config.yaml
n_layer: 10
d_model: 96
n_head: 3
n_kv_head: 3
head_dim: 32
d_mlp: 384
vocab_size: 8192
activation: "squared_relu"
norm: "rmsnorm"
norm_place: "pre"
norm_eps: 1e-05
positions: "rope"
rope_base: 1020.0
rope_fraction: 0.5
qk_norm: true
attn_scale: 0.192
bias: "none"
tie_embeddings: false
parallel_block: false
extras: ["some layers without attention", "local attention windows", "gated attention", "value embeddings", "hashed n-gram embeddings", "a smear gate", "an embedding shortcut", "skips across layers", "capped logits"]
init: "normal"
init_std_qkv: 0.0184
init_std_o: 0.0184
init_std_up: 0.0184
init_std_down: 0.0
optimizer: "adamw"
lr: 0.00416
beta1: 0.9
beta2: 0.99
weight_decay: 0.074
lr_head: 0.0109
warmup_steps: 385
schedule: "wsd"
decay_fraction: 0.732
decay_shape: "sqrt"
final_lr_fraction: 0.1
batch_tokens: 32768
seq_len: 1024
doc_mask: true
train_tokens: 128700000
steps: 3928
dataset: "wikipedia_en"
Each number is 128 + 32 x the weight over the matrix's rms, rounded and kept within 0 to 255. Layers, rows and columns count from 0. Numbers have three digits each.

# layer 6 MLP down (transposed), 384x96, rms 0.132, rows 286-358, columns 0-95
123154171116093146120089184158127190116115128126158124109133143124104144133177086143171144171090159182121118116148139113168132133122093153149149118137167129111111172125116140178124126116148177146126082157105119081163159105171114086122181110118118146179056127122105110149102118134087138113
172189130081101101156065174072172154122143176069098106132125121182119126118148097158080151124077083115125028129141139141153089148113133138173169130127173161073188114091096162143111167127100121139114182150179170073148102163092059116065094164106147126141152144080198184074118108148090096101
097130119164151147102121154097125152090088164096120147119122073141129131150141144151117135146138146129167133104103145120127125119122072080133149143091100156165149117100099179125127055128130079116119150171092141125151161177136104108083110137124159122112093105108131135150092149171140086131
141153101148112119130105171076172173175129138126133173172108189100118114122102118077166095086154157093141136076168193165132160121135123071085153137151137095184147120094057108123053139130110132117154164152127115116156097096121093104164099168092179158096198058106173159116161115095139185152
124141099141075113112154164157165098106082097179098071149157120089115183109124135166144109167127138105138168140135144154110105150124152166154146128181080128189113075160130158126093146127132164117124183127105189115154187055076082132148104105132149106151137110100159114149078124145103126141
137153081160168139082071188102163155086110180249144141159143091137140107182113102065160164136115146090155203123093118190149126088146090141133077105125113123141104085149065124160158067146096144148174124126111112173098128068151130131151133129110078112117098125154134152155167162042165163143
139075122155063155102139161116127212163133149078145099113082173141149118083160143161137147175107162059120169118158141156132100082147113097121078138145163144190161180051124054133139108147090123113143074153108209120176156157150112078161105068108148124076108108156066158150148056142099184104
123176140108100123123092128145111151153129088145152111112111134088121131147180132125142102089131133100096140128145114178098128091129192133127168078150120094098142086120144083090109139158126152092124116095176126157117094109140108144148169104109128153121166101168116128122084108120121138164
093098183100095173164133117136106100124193117102157124081133115147154085143089115130119111087122079155141101097181140073109140160106089118139131120081121156121145108108164033134169159144152111100132114203134133107169065152155255099086150081094129144090095160090088120136124111093066136107
145133124136124076142105163130147165222131200070121154101095125128153107090111104134169084105138137133085115107124121103094139138142083106100155146130119128112090111161197124187115104139135155140091127159109109126152179100125157119184142136114100128089096113079159163127138169108121178162
158122019101073148151116150118173144085092134171179124200064140173139085134116197088150109136150205066112148107074147086119113108127120129130140124121155101104147073210124146134105098118128180106131114083146160147210145146163016194162122254133112142157132080199172111109189141115135128116
146150172169082037148071099122113117078130144187126149105114106092126115171233221107111215162156128139089120144150128166171144162160184089143114131147161161131094125124103193146065159097094147181128131177112088136114130141199079133155103128140198126173166094100096103110133130114132113146
162121125103127069083148139109111064139166124100103097113081182139091162180135090110112125121067146102106085172163120192136157111102089132158159144128114086086097095178173114121076123178164194146136146115098121131123149113121101076086090132125212131120153143041154107141128105134085132081
106122146122144081158063085105147107179123150136223126065139117141158116194153134132128143099109114122128178109151133123107140082129103120137156175152122144085119129126154174067131097120121106137113110162128160128109140156133120108144125085173121136184118111125082108094165121124142094088
124100140082129076110146202079151124151082147132120090141150127131191167141127171197158177148051147157080126129112162169163146173098172077110087122116148146107139165135107121111129115096106148092060127080121090146137135168131094122159145146199132126167158174130122160160159096112068167092
228160177103120089153119190119112181117142099077159190183104129164084157114120065167081101100123134091129075145119099156099150139122120055135203102116119129127162112088166113140126110117171129181110157119084094187096114121166097138167151170135082163088169144095147132108102104163190071138
161129187170115125127166142110145178136145157146133164147171121104184154115129067097122185093081121092111130126144164101134141077097113110206180153086117126173109116090154122094159187099184098163143133171165095169142213162205086137182216017114126117156101131092154095155130097081119099115
139087124051095117152129168148114128130132092137133133103152167096131158105187115162106152151119157149097185130164140073119048106120111200076142130115130090115178129103136077078077106113165130133088138156141141093106108100173136143106102158161179134140092190098134141119135107183125120112
110174128100114128091116159058141146177132126138093147064136109127143164100101081173104154147086105187094162104129139144138133149129111195155133172153132117106092143099115154052137109174105109148172079177084143131113118161091175126117086098146132125139111150165134163088086139168109140125
175133175150144144122165147056108131159128110080086130117112158172135110158124115121146157090132115106112136171134110149092140111173044112130120167137103114145106173181051123117155114149056203134159095149102165160110118142118101159097165188107084108187165116131123049070082168122189097095
084075114049087112117184110115146150025127209139153084154171132111064137160142167113032154128127150025142174130172235186158165126119156172106141164234055083110203082138125148140122153073121151112127122078085115124121088134084152107146116115120163132118129115173151084150164084125100185118
075131084141167133097095145159145144144162161142094141121121102154184122130090155097198139135109073202140164110137129109144138119163124150095171149124111151115167074151182176163119158123131099153113085100173129150058136109128152177174176150136111107116161085121151169146122069146113131141
148141153170117118152112111112116173068142143135129101101087146179136110066123155090113141100112077091069118099117131144086085070163116132132110132136167135138115055104129147126218130134175144092089179044143078075120196109087191204126118135177135089134108107183192107140153093112133135086
103143125153082076148127182152120160131124135111093119081171159140197095135142193131134131093138160107050100140140135120179164127111112126128092148100135136091095163146143137134095096092139151142079122156179111133113144128106083170201165118160166143130078108143150099119146125140113130104
115141076130097163154134183087091143137155120103051102093073150123094044125204131138186113164185076113085114122136132178160142150095127106132128140159095081116136104115130088160184113131140134181124082107096106126104144121127167081106089121120044117131156094161099106145092137078100173146
118158126100116198111128189174146099119164118111127167116062107092203109084132142147104089200110140124097123166145151142126095126138159158164080059156172159137118148122135094184161089110072155119130064096127103110087137153147196116128141118128135106097143165161128197105125095124190158097
157174128135145154169137156122136164173172147130163102186126118136124099144114114122098131127154117123123138108167066145128163131132109156074136117111172096119109187138146148170031179144164144150038129129144062113116120094128035118181061141151114106174124122141115126137075125127123103102
069110108069144104140148151122113167097168155183154145160120171118130108101127158154120151074148079136248120131129143095095164094127051152167176177050062140115197113181107174170155123127125187117096146144098070143089111099068099147159137158075105144097187082082124145084144160121128156104
156157137094160107118133151121120116084148143120119041156116121116158103100082060183127105160131124126088108138135181112105082119109105177147113107149191092182137164078149157077168183094128149158135116164163098108138123193118166161148168165194153188131128141101081137089101122117096112145
131128156108155213144095098152147102212163085134165118034162106128127140105140130166127155105093132159097193086138143153114179117110118118092144144124121141108125144137171084034136156165162119122103033131118148111150147136103196097149101085160098128179118150129138125139120116073147146106
113141105131096179110154117112110139103167162148118113149061165105187133142112165126160095158139164135162107140040153105129169114111127139115113137152056149108132143161091156180132093094089135137162143101150141131115112085109130191169129127183206107123207158145157114151152146097101118149
160109138127092078232101183077206127144117097150131104100127087128121118139112130128137085130088124115120171143099145062126110084142088106122100142115152130163133137142080136142133067147116167097101153197100153141167089170141147174125147178102148100137092138119153116112158151046122154113
142105135101079137126080167111098155160187141115129140117180114080112122147175127140178215150109150131137127106150163104177159210204146136091141131163154197131171160151073148117115141143160146152136159109183116155178119054106120132132170192108113093154081111124077094138137152075143125082
108141160109055060138155114070105121086170135090124143109166104087056116117153153082188119141087116139141127150127118132123157156134119119064118136084136104150121127124138142144112111158131095206156122181181111074159145117146066100105154107084208120134099149116102164174124182205147177074
165135099075120036145120069083134141171155162133104129108095110131100178086070066120119086162184107182124138104113098056095153134114122154140148159155173128158114187155122158131114150118188121130108178086171141139154079144112137132069109114097130084168124132109192155104151109157114138127
100157135099147140085144138100188115122163158075107143222115194150110085108116130082092080113146140081134144105105147103152101157137152117126125081181093099071106164098095146121112111118116118133116170130088133122096161176108069170092158151117145194126122118099149116125136177061137142191
057116110114062058179168119183150108102179166179146159116123160185178130188122130161140121088195115123187122130167174110143147137105161152134118131121172149162157135175157141179146145138159174145085154158146123100118064085140164148118126142065172107141160205081105061106169105084097108136
101116136097100130101136164165144164153112105140094161103144132202130129126135157118124152121096115156125180132137116126113159085092120134149114124185111153116091141065087089053170120091188120153122145145102167086198147137080143181136128147118177143120121096134124125150100173110117154156
106117118124140202094120103169094106163086093097149174148143122072146120114177167130127103099113181140167117142102109140151103095155079064150138148142081145135089112090149150103094110034132088116108142143103190121146142106147128107129163131128153069151150132113088135203181128128085132130
121120112133115165156134117151124108154179105188125113068159119131089162223146120108169096137122117135092170156150155122143111146112142113125110136171182127170097123126146123135142094127153145138069078092083085133169078171113217041148185080085174092135106189150120116148096085084084139129
058140182160058038152139149124144148104063176059132091174058123084152120078138138178099155109121144088121088089093147164137105133119182126110149130147081139138138106114223167100146121090111172130076084102190215152137107149193102120181163101151146184095133184158092133192122123145101132214
108145093109169113113118093088107103124091158139125149157151097144103097100169165083064155091092099117154142153168059181089111138163115148159195170087129157147117124127143088121044131173112134109172104133121164102167165139112094089087078063054116143069147163151123137116130136157137169130
061126144165145162177141120165102081138176125145107076183132087117143179131107033127124073123114108143102137160189124100172132137090137114180144102117130161070127110174154113111085080101128134130132125135098116114124132097129159100135144142166135136072165159138144100153142160029100114147
154168167083138097105203079201122118158119113040161174127162043136113116166087104128154074182171118124115152151136104174137127159122082052092210149063124114180139085113161162139152122122091095161128030080127122162106087096128151123115114138144116148109119178110145126174096149149181091160
141149133121117104095137164121135145096116134116157129116178086073092083167105144123167210105146143154155110137138131208189081135117101148142171146055144153097110112130146108138138155185115113159149113183125047077148100120150060108074192159124070122097138094145106111172172130145110155117
135143158069125068158119109081141105053113118150145116036140182029145140097118142134146124097095133173124140128148227136088123129107078153191146151128104189113153186138101095098132175179134091129117108116122133133152055164141098155191105121170193106163189104117102085186102138064233131080
121143153070133204153095141149143126152141133129132139092153120151191129149123128125131148116121113109162125132106129121141138112073129119114154146099163152120130184123140111007088129117135129096033155137124102109110152095081144148132121112148087129132173132154103119153099141125147125146
143138120143148180145168168160174118122176150160132148192135193139164118110131117102112096087138124141104087089160143128134121117111124138088151115140129103105112184137159135186141114149108169097125111076154083063105110108120249141099117165083076127138126085156099102113089121091124057143
091156186135148146119136134114103128143132124084144159150104103107131114142135148154153119137202159185170146095102142141138132077173113174112155101160122125122147131147135164114191108113172140119120105089081173114138138147095129122131136136124156113132160116113108114095076136137125092171
129142166106121102125097107102135096154096110116137117109124119149104100147141131161135134114186159104104180170115156167094131101109146137174098110187128109168086138140117156161146086124102115101152103165141185102147101155063132120110105117105153110155141123073174128140153180186123097163
131202069146094124150142131136151129125127169101176161123127075125103124111116146102099025122132148114103136093198133131117133063193169158132144126101139172128043178080109155146108068141134100097121133106107185167095077119169185168169131143076142081142094154152113115131112114124178146108
097086114085087099159179154185146111144115078166095121111176184101147130129139114155136079134126104173123089151199145126132122122099145134102130119130087142110152142106133109206120138144153163129151123145121115080102070113105255135105134129087163082144150150082093141148015089097088155186
106148141143149069086206145146131152078098133105161060190172149135133128110105101126126140131134112123133129133088133100167089139131172176092148132120171165142114088062126116118126126126113132101134143116123114097092101134096117140113128136103170171115086094073148107145136066125122173182
172094168117181118172104113152201137136144111145135137132150162109098170109113146078121124060147135146120093086141110167098162146034097129116138090169177124141125152152132130047142112131104173164085115157187157105122116075171166094108211148104143145135099146105083154099106174162144146099
146150144149125108141134177107109145106059131097132113053176080107136130142174167099116133118103183088128176145121163136172167140146109081152117148139063095130121182117148135131174161081122121145185128135109114107134180163124121139088151124101101144106095086138112132146149146149144124123
100083179106100178096160099108145112128172108164131149147141129156140098112113093175133121161142113105145092106162143182096109151098087174139129163143140077139132150103108134130104146133134158123110126170091107140119123134087193115134036140097115172113172103145149127105135128090144191091
162150156166157133130115158101136175141119140089099195125161088157127165108136127097133166183127130137133158093113081141109157087110136103133119106176158164110065122142155188121099152189137163131138142115109148138155081161082071094067123131146103110106160125096172156192098146128171130147
135168166123147141144067092147151091154176112146119178123131081184144133106154174119156094128145142152152095097104107083092082132053154140112141155106124110121116114203194126153159158154099155136176114177080100101134099069126164117161121125119142169089124059149121099146111093084139111109
123152090062103114124135113101155097109175131106176119202125147189139126112106123149072113097131139142177090121041087142058159135133204153109080145128140132152119111108156138124111090231126155146104179125166121117131104112093105179188131129098105111127128086111047222169170122126187121111
126115150108118118132101153098157139130147106139115119066148142115116115075196109100120095149042111138118140113107133119103159117169110105149106059169117131148136100153108148048098107115173070133121111124081160142122168162139197143081113124119091125131113149116120119121090130151166115126
099140148113190108125145123088132134153127136121166120154143050122102117113146147191103090125111161129155170095152122105096081152114129141119095139146062124128144121108065161072159121150095115064125133149110137138201198117117148096071137132090110110148118093101117150072144154146185109106
092091146155184134149121164128116078155134045122115121108108154091107081125179160112140142120079114174139118145150103150098170125128145150153121143109051122113151095115144118141121130065111143130149152165077083083188119083110255165180152101189166200118161125157100118123171146095129124116
109140147144095117145151065079183089157126096186099107195140147155128095139109156078137094123175045154158131142162110188127146140124124189084149157158176040122144146115104135193084179134140157145099142098156147121122147170164151104092142138069136115088148177141136110108151148113155177141
109105152162105181154060161137126121171149098142117137123092151150126130131128142211108103136134107165142118098192114138098128132118139111146170153113109125108142134142160127048110129108149111108113088125139129146177127132091242143116116106158117136133148136153064103165104154091150154101
092137141119133149086132148138168147115118084034112137126123124112126118175125147112159138093104117126112122114125094137171182101114118099116181136109173115075164073170083139134130148093127140133141171110154106136084146063204148096121101123138165109090127138085137129143158152123133118101
122114134135073117147133140163149108119136102115122090163105170078128122114128178161143129102136150150134079129085169122108130146151139090072138101159106134136199084159093172146141118105106119094121119026142090138138169103089216157151181128118116124156095156146117080176133067062098156187
167167185136122113120087141157125088172137147118140114104128083087115106141112124188146125134121163116110141125112111164144118129143100115123112112163124078100150127095146164024093122139181139123127120103211070115195167116111105132136117099117119160115035106152163149138162129170114133076
181104099114157032106134173158168143151131133128129050132148137172090183123180135091075107052091080167045198119119112113088125141076116174138098095157163139087099156123142162165005153150139087127103170148098092107122091141131113124076174159154093113131110135161126135106157186105113164158
138115118154110144135132120119095075168163065146102155127122142123149057168081161108163130100174115125103140098160185131170110159123128046112122201108123142131136141165162100129110143104129164140102099114125070141128122069158156128139149110139124166154173157164115120169179106091091162153
145136125135144222157121114106132132125145129136135145115111070129136134156108168141160151111102127127165137135103125120119125135121151104117144127127148151121134152155106113007143130148111171094074175114142075151136131099091142147163102107123113134115181151123133171135141148123157080154
121144104145148206181096124143154111115157071156155092130093129108184077158120192099129119158103160157144160111135125095140086127196111115112170175103170176119146160163126192134091096153133139171077129094120086095139131090104092148146153067159166133133142107152104137154150100100169071121
116110107113204124184147119113135115133112118144117122123148181149122120107085146106090171137164156039088135102084124161175141118114114096127093102080109142135155121159159127147115136102097146132095102133078085162155072120087191095069109116102136121165154127088087100139116123119117153124
100116104151116106061067109112126195117117147140102147062064143134146116106192135118091136124154118085179051172092115126078095090147120084188157147051115118095119189149179088162145154126099158119075115177130200195114192156093068126104090140172126118120159088160144101137089120156159119129
# layer 6 MLP up, 384x96, rms 0.139, rows 287-358, columns 0-95
102145148144125124103186079138059079146117142092150189147109137101149093116169129125106146091158136106126198077134172182163138141191133119098132074163117165122087104089089142161129154140093136121209134128126116168085122140157060157135177174160121004114116122147128100109121149072127144153
145121155088143167161128131153121081125126117138121097112133168125158120097119119133137115127101119152140118148078174136137121159137146112099107106144110059140115125140147106137119206122124173168169118113156092099130101110118138116122141089146107151116170133151115124106191086104112214126
146093108152075133097083124080143114120111087149103140110109099087069109148157135102112131109127052113151152116096114131153142116135121113128126106067136143149099099161105094153131176143146077066180132079022154106082136105106133089116068151150139150130205135140040160187108114179168086116
126142104125166103100147136083157098126058112141098142138134110116146143125142116093131079163152077154151090160190104179084160151097099110116085170144149163148124113130124115130066137130103103129163204143116163085113147166169120122100128199152118108139161176172160115092145121152113136105
134109081107117107034143098077133152181111074153129150113121168096155097198130103167161144144124095206139125120132100095150186150095154111138059105101141093128106074150020148102105141097128135127099106141168126104152115129136074218131143108154099062131138113160074129093103094158192118145
113068118144131131080151123119147098156071120115144144093142132156174068153110191156105140098141148047184134132183110124086141142169164141157115148093111084071145092064138069132106140133042179113133138143102088110107187082111033060172129113135114101139086111151092139149156103086135096087
133130093147144105113106140100124097127058147098081118136113114096082128143124146053120150114130115126141083128071116149089159189154141087107121151144137103107162092097124139140107129107076101094098157116112157119165084191187093118110103124095123081142178144159154119124132108120142164179
120067077109131115084112112094092091137092123161119120119176100152120170117151156109086078128092159122192141102108084114121110185166149114074129058060136091120198086124099180126045196095099089147201209114135164096160104128140134154105166094153090078137138169139072106035134122165136169097
149115072190090069143177123092104081093123139170108121150123079111096154142125153141135129119143134111119079137099154146133121140145198079098128120136168126125123124105137108208087170152123133144152113136097105166130098102115126104093131109133131141126127172156135157071116109124137110157
139080141160176107066110172061158146182084145220127124130132174175073129219142159087083149169153149184123153079174125145119179152128186117119100046040167122167136104082112089107127192176142119106171103162160121099148123119189119090131114165080137126096150194163131119105125122126075036143
043079131135119057114160138136123124070093119132115137125146102153145091190142185106145157169149069108140159112170146112125111096204151133059088136086128125157140139075133174119110215104130148132156173148099103147131103193169109148097097161084117132130194167195101093169169117115087107110
055076141155130149093154120143131093129147141128151170147084100124110118217175177131085119111155126061127138109149172118155170121108125153099148100093137087147168154076100128177122212102130130138168138079138129098132087166117045198048122099136107075125121213099100140151138150093092107165
128152128147131085130154120142043148114137133152109129066149070107162156149144127106114150121118144148138137130093119192120192152145127057127085144094106134155120142102105055108153180136125100108126107118137097111116082149159141109131162121070115118138140124111103181158151157173101100152
135101140123106191136132155080173089079130136170063120146135123067118120124116167159195153109198135167148138145082207160138149127122104127116130120136111131127151070128109132164128141128169088099133161109063139129142152099167103133123173123133217098121220141139154140094143061152099110204
105112107149163154122158108091119145173132120206132095105160133062104161063126137113108142139154145118109125172082140110214152167100116141121136148147161049158139084089115128150081096104095146167108109112139111130097111121129062121084134162081132107124122128120132141167255119096136129167
152103118174040072147102150070110085146130086168133164160143176099166153205155173099049106153102125089115147139080099121162110118142155088133153150159112118128150128101148121126072137096089058094127148170125148147164163134183069120105113121134163131121150098175109187081174091108187089201
171119105165129129146151093107102133127088090130098144155140169151118088149117227079120159186115136150152146197110196154112157162168111102200150101111186132163107138131139082131103120118109116043122102162127131157101125099130123095024155153139194119112123146175123145133130214163139150134
144118139091088136095121120089085111092171117160076119129138112080165094111119178181077109143190100176119125116140156124131125115137141123115081124096071108189112110063132150126123131161078044107216112174104163157154106178158134131130171102151125103054158160142150154169149092142065117133
125158120185070153078168080100140139144098120114078129128123129127094107158121138154120123155068124099151173112124125219106226177136186084135142149059152104085163149157113070099116178140131157175151130120165129112135113163143082124103093148094171072090096133105123114146090117124032147203
002096106127055070086091097109179100102066063184144105065194131053146124153183215146132135143127097114164087141064208137098146149226164059109162087080123101184110167105135121084131125164132127093145138106114117058131154217099066154123097128113137070065085090108155137078117128076094097055
115182086123101125091209142135151073173110162155127139109167172127127107155160145109161145124174147141143103150092142155166098151142158104152102156134197110175136129073101139110102195135082084152113109167121125143144054114134126130138169095141173106130149093153100122129127110147163170187
133073113177071147111155128074127129125138080138089113133142100140094125147089122144066138145156160140123157186138096126093231119138116103151119093107148046115172115153096141132109182116118151126228132135111132088136132153122107095163112115104137145131104078152138061161097109159098062222
108114112158155154113118109116149116117141184160095168136124145058056158104079117138105141183113078162112067141160176106115127147136173119075140102084125137109164155115123096145087182180112112098133183145091146102132127131121110111081120111129149152118161149170135161113143136139118175110
064117156152094146079138154103110152074131122149107106105103135049122152149172154139149146153131157164114181104182161102137184130117147139160174087041069145113189082108046138132151119090108112105164216127141132126139131133139128184115158163089089118149097169134174092108160129108166089102
122130150137172126077146117134084110134090081107147101126124119169086161205144162096177131159100138148125128177151059080105143146182123129168176137079178127116180088107052109159089106173145148076117124130093106126154077123138139145110124152125189143147140179158130147071177086094062115145
120145137155130116077116086106086143179090138111137099076137129124098156180158138156120168132169205163108119102094158128094113110152116080116119076119139158098079094107121127129143102122140077152102127153108127121188121158144094096169151075120124133055110145150063154132121061128126218147
123128065117139093136138074139113130181133107160212173066159165052102188139118114124157147124124141100165070168103052140122095169124139110125092080091107078169143121150092141116125138156090141167069149116087099096174081190140058108124156143112139104152159156135078076120197166113088163175
094130097131156130131150151053125106121105105156152149144149142117112105158153222161088108126124128153147054163125148148092122152157125113179132114078147119164155121115147158103155134094093121051127108151073127106108147151205101148120132171157104122106094092132133101112110147141040085163
117138160162173126141181145089107131146137103115083107084127103089152182159097167133110089124113129147165089158094135162104139160145134092087078137122123092161125110096120104083151156117093130153111100115082140164138037160141082086061124121135112131093151147186093186098136096158068101129
098139107155168048121079114126097119155139107125138062132133117132088162115157153114082181109123157157130123156137140112105120153143140116118167110073145147167131135144095140107174153141101121124117165134177098144195132112132100136097139180107106116166124145134101111091095142189100160125
094075136143138152131090130091157064069128124144107116150060158140131110099134177084131083144054100053152165147148167110115130111150116126086111146093121107100195152137135154133113166095153148123114080148052143077126124152177098133129101157160161138124143136123085140144145129057162189143
076067067196157073095185102064100083092131100095164067122123122124153099153169110125122137141087128140156085124159150117095162160153150149105153111084105131084212129069122070143093153121138161182137142198098118142133138098128131117129109134080079094123139121129103118132168121081100138105
098143154129132140134145111049090156109155148090114076143115144089141092156156199072147141131052114149198119136090119101093101123120120078108152121053194128112172121100136145176030150135106163134144143187136129041162089140157090143125137122156107129142111189107130136098098174136144138116
152086161148162074133168107172098131171106088128119118100171099132146111136151201119128072113133100118101105142136141142117153177161120207165065139161067150144113137146095142143157159156149145144166119126126129124115118183187094068175175154105138098126170142123042132146121134131103135104
107148172147130084123095154107137113133095110141143091129166129114119141157169131069090132144171151130199148112123144152147114174125057094166128173120173056190138169134139100114123100111096167088159181185120103175091097178112106164124166197121132130174112145140098165085217131135158130144
136146095127119098048135186115088136126077106141082107117131068146114164109127149089026165140125115131170162087093125119116088137162137082147168133045190173188118089124121120158066165202018062099159145171094153077131170194158129042100161119138180134096158154161089172091132140148127150141
146054096110084127120096112076084137103139125190128104150145110098130148136116171131192200109143123178139112156115175112136177155142133129125087145121125077064178104140127072131112166115141149123106145153119079146165139103118100150137088121179163128120172154156105110114157100128074159162
147092053111159075107132139106132149143039131102143063153155109127099145145145111090097165191066132073137140161138145170149102099115131122157213109133124127164117128109125110123136172139105107154149179133139106104157068164162102114117147093089096084143155147158105154087171120161111116130
108070133117095105154139098153160107108068144162097100133137125117103137178197162153094118160088074104178100140072159098091128168129115112122151086151162042148154107094104174145075149115136153056173155095072132111119119122123108203102123113105096090127124155183074177096124072067162172143
043072115184097116158076138180122094144087145137124117128084133086031115155156207137121125107125063075154118096101132150124178230169156093110084182052110129119155108074109092156120151071119099149134128135143175095175073113219115172075144155168131177106172119141124184133161033102089172087
135077127155113122080075158080152129116095128152147141130158118047086137139133174128167127171135081176154073145095145125094151124125092067193113146078123154131228077122112153146132107136126111099214124151072140201177105130162110128164182104155071160094165201119125123155121078111120131139
136143131137115085126160100111091155132098162106085109141094100089167142139168114113117149144168166144121125154103126141106074157151141115178122165104129172163078120138161135153137141139067155135157220109122153059158114103112090092166094160095135142092151181172100158137124112116173114170
088105155175167144110207119118094128164038089194155095142116133148038190157139166080108146193136141093135171162068182084172215184163173137129131105110173134156119078113109185153143111099115137046142096166112119163169157178099125167120125150110151073104144116106086081195102062118119153173
077145080135125094151126121111131112154100124129098092105107059128150129128131163167153109146086165105115095108144088127143132162125128155145160083090115102089167134128080150131117166140083113196150074217167112139142153098149080104110119108110073144133073150171143142091184137078175093101
126081121068060083134187074208060178114131075174092127153137143008085120128154123099101128105143145127193132141184113129170106136209114142218163179114135109113165125142126097184098145113096077120175139155132127137127134115084095127143111107109165070189095072136150161192152094091166122171
109129172157094146118114122051095109190145149179078102109146071102057131117136118130152135157203167133137135139078165156168145146160172091160081112102105086115086144126093148118169121120154126106161144138092130150161061154118115113114140106158086096107194135078132134125166091165135139131
118059160079089124119099066160142121149106143123091107101181111099094155148139208147176140101113135110169139103093191134077126121187131117163138076087090095141247058104071107139061157116077135118138131130122154113115132165165132130108176121121116150139108201094128173130124080099123183107
167147111127092148166135121137147157146139119143156091150127141117151132133134076108140133127121113105128067182087103126125174192116135133118093117085163105160134154107122070143105172119061173116130105124140105117117126089110136127092151179136079140095109134173128151170142151098106152100
121134108136121107147189156149113179096121128129111126129129111073144145116126150112114164092085142199162145110153161134094169164132141117090167116129147153142136136137113125129107178142113106152131150121169106126117137078145140149079155153156137049160135111149149154100138117088130132152
104083067195116073078128163098157129134125122173144089091089179128094103159157145151103101160086150143181036136094147135099153161143139125101066062146127118161172124127099048117112162192096080096121138164142147145159128144117104138143134137120178091089122149159120173094124205174127135132
088159091159132090104176127168106094113100135074138131085148166133087163154154126106080101105142116125135140119132103154090125146153136106147151082079193125190125082119107093140070189183129102081176158147139160050168139149213159095106146118125158111085183155146071193044142066133148181138
135135130137111144098158066122124158152135139169131163149120131104151140173122150088158192084103108141136151107113138093137106136210147152136137094163147140149172098092099118128176143166151143109174113091140117098127107132141072114117135087112102134085120158147138206128095134136087100138
086111119192081087114140112142104141162114089143118099128151153081073125175148203165135116178106151153130163113068167131154140162127125129137085123042112126091137141116086095147094194145077156198236098155128105180106151124165102080176104118152121122110112119122093144132152109146091107135
134137078174101107133122136163146118102075121121121090171117189112157133143101112127074111160151127143157156144149126141105144159156130105126150160116156145123172128111121111186089117152146092133148156109110138123146188097191108156070139144146177119114156165174147156114178120099174146124
122129108113093130143104068133065154102101114125150126097170080113167202146112125121122195130116121135156114128104116167127147173104142051135174087092114154126180103120090092115094104144131111136206125122135113089096150114168093092158143181141149128129126136123126103128181144176137111084
086055126165104106103196132096133132110108123123119079140151133102124152163160111100183093192134123157132077129087087159160078110158138080185130094145157135085151100126086145154090124147145064096114164095138121123162099116147090120114125091173113121124114099150155151064084157135135106193
138062113084111120106157113101146114185082103100081129146157175162125142178097162141118136156132161151128111104114146186098174153115103163113088124157068113164135114080100127111136124160191171103155104119137140096121086177156091092095144126122111129107183155143162153104097079059129141102
137095148136056120124136079074049110086144108079162052117119142105143151163130191109160152147136187081115105135182244148068135128113178113113094091112108123110171110118105129146171187156165148084117169134048105081149112137154096110086179186130141071106117185142131091079098100101130073077
116097107122136143134115155113108120120100106167134103120091107100083168105181135107139107130123152156158140169163154168066138136163184145146049077140145127153109088152135137114120101079078096115145164078160193130158075088141132126101165112074131103134159136092135156134129107132105140157
101147137160130133149142140096141116135122136171137165129158114133101167207112168128125120142143159153113089089030140133116171116161163120130170091124122116191091106171124138119076189121122120149120125131102083134080091216090113154062133190145100108128132149140102159160146128195112133169
115137108202122131089158105153088071131076108076189184146123099093101109159121129151147187084125171141129108152121182152186095161151095132178115138099152078124118038090083128180136113121072195125153174087090115090147129121139111137117103090160116107068162122133114145153081161168132188161
134096135163165121102150155154081150103116100168102103119162146131130133121192133163146192175121199131081119127178150090135119160141226118092161117122095118164211108073106164139115151112195112143123113125143096066136102126178078106102124095145074128148130148142141130111139129190136124158
108093166112142165123175161114098152128133096107133144109109143132081110170166121141107185104112162114115111118144108180091173197199087097111083141149132117114099130122123120089130153104116177175121123138110133126124101108156096136110150156104163110120109133122088118121138089088064093130
135112134141120142139148070136114094172144101158137161127127153148135134114141117158134144093167129100165104226090161120096129125143180135215093090101062120107118127091148094154138144116122105096121083147134169128182102135065140126112147106118151151150140125163139122159126141102121123183
149121122107108102076111109128161027156110133202106183131120090099128136151181119121166143114146143154156099128137110143118202116227166093192084116119131110191167082082103127091161123125134063156108094104090156162110103107139132149096181128117123067125123189102130147184127141195043122152
147140103130113107078109113084100101159100155208118169085086113061082126165164174123156129171099134117128112145088138116077170143144148129123108121103168123105137128112161148130090134191060098125154122117046103107175161138130115112117116157126126152139126102171089116158176123170137139108
180128162124161166040130088131061095185052126151126063125133147163125148147165166105058163097158103139199174113146109068140237124124131127131085193055178105091163167170152155132062138149127164130124097161160151129092101121150079062172132189128122145148142134114122163109211156135105090134
174126151132158115113167138144119124113103128119160128107107062091129103136128132060102155090154126137183104164133092074117187087193127068139154148043174101151126143097085115124123129134121095153136141163124116096155148172148085170103118154118134129148107181157135137114221135134153068099
127079175160099139086131150089084093117119114141075124103114084134031161079112152108112121089191185086151105143138126140141127176192134056155101124124106059131103138122107085120085144101098080103168151122135123094098082147117127112139158173140125136097135111102148143146169084169109146088
146111145150125139128099107137054056224127145190088127111129111034109144124136193087133103202097163205169115140072150121048172161152105094177088092094115135110119140086087099130118176123135156069186154188108082122105102159121115125108153115122083136063164138138157199122129140142104134092
081078130157078147117174095127124067085109166197153149146143158143102135170181129070092115125101124122140116086133112165118184155216125098156130080143136127157132099121135123175135103093099076102141121166153120110119089105139146093093118153070111110115150120123139164119121131148129163104
066066130108122147077128101175086090116149090111135121118093128132103099142116132150126137172133147137080204172094229168207164109133155146110134126148117080085154133106105160133107206108106174165141097097095140138144053141126071173174099208148145138084174119143113081135172116124117169117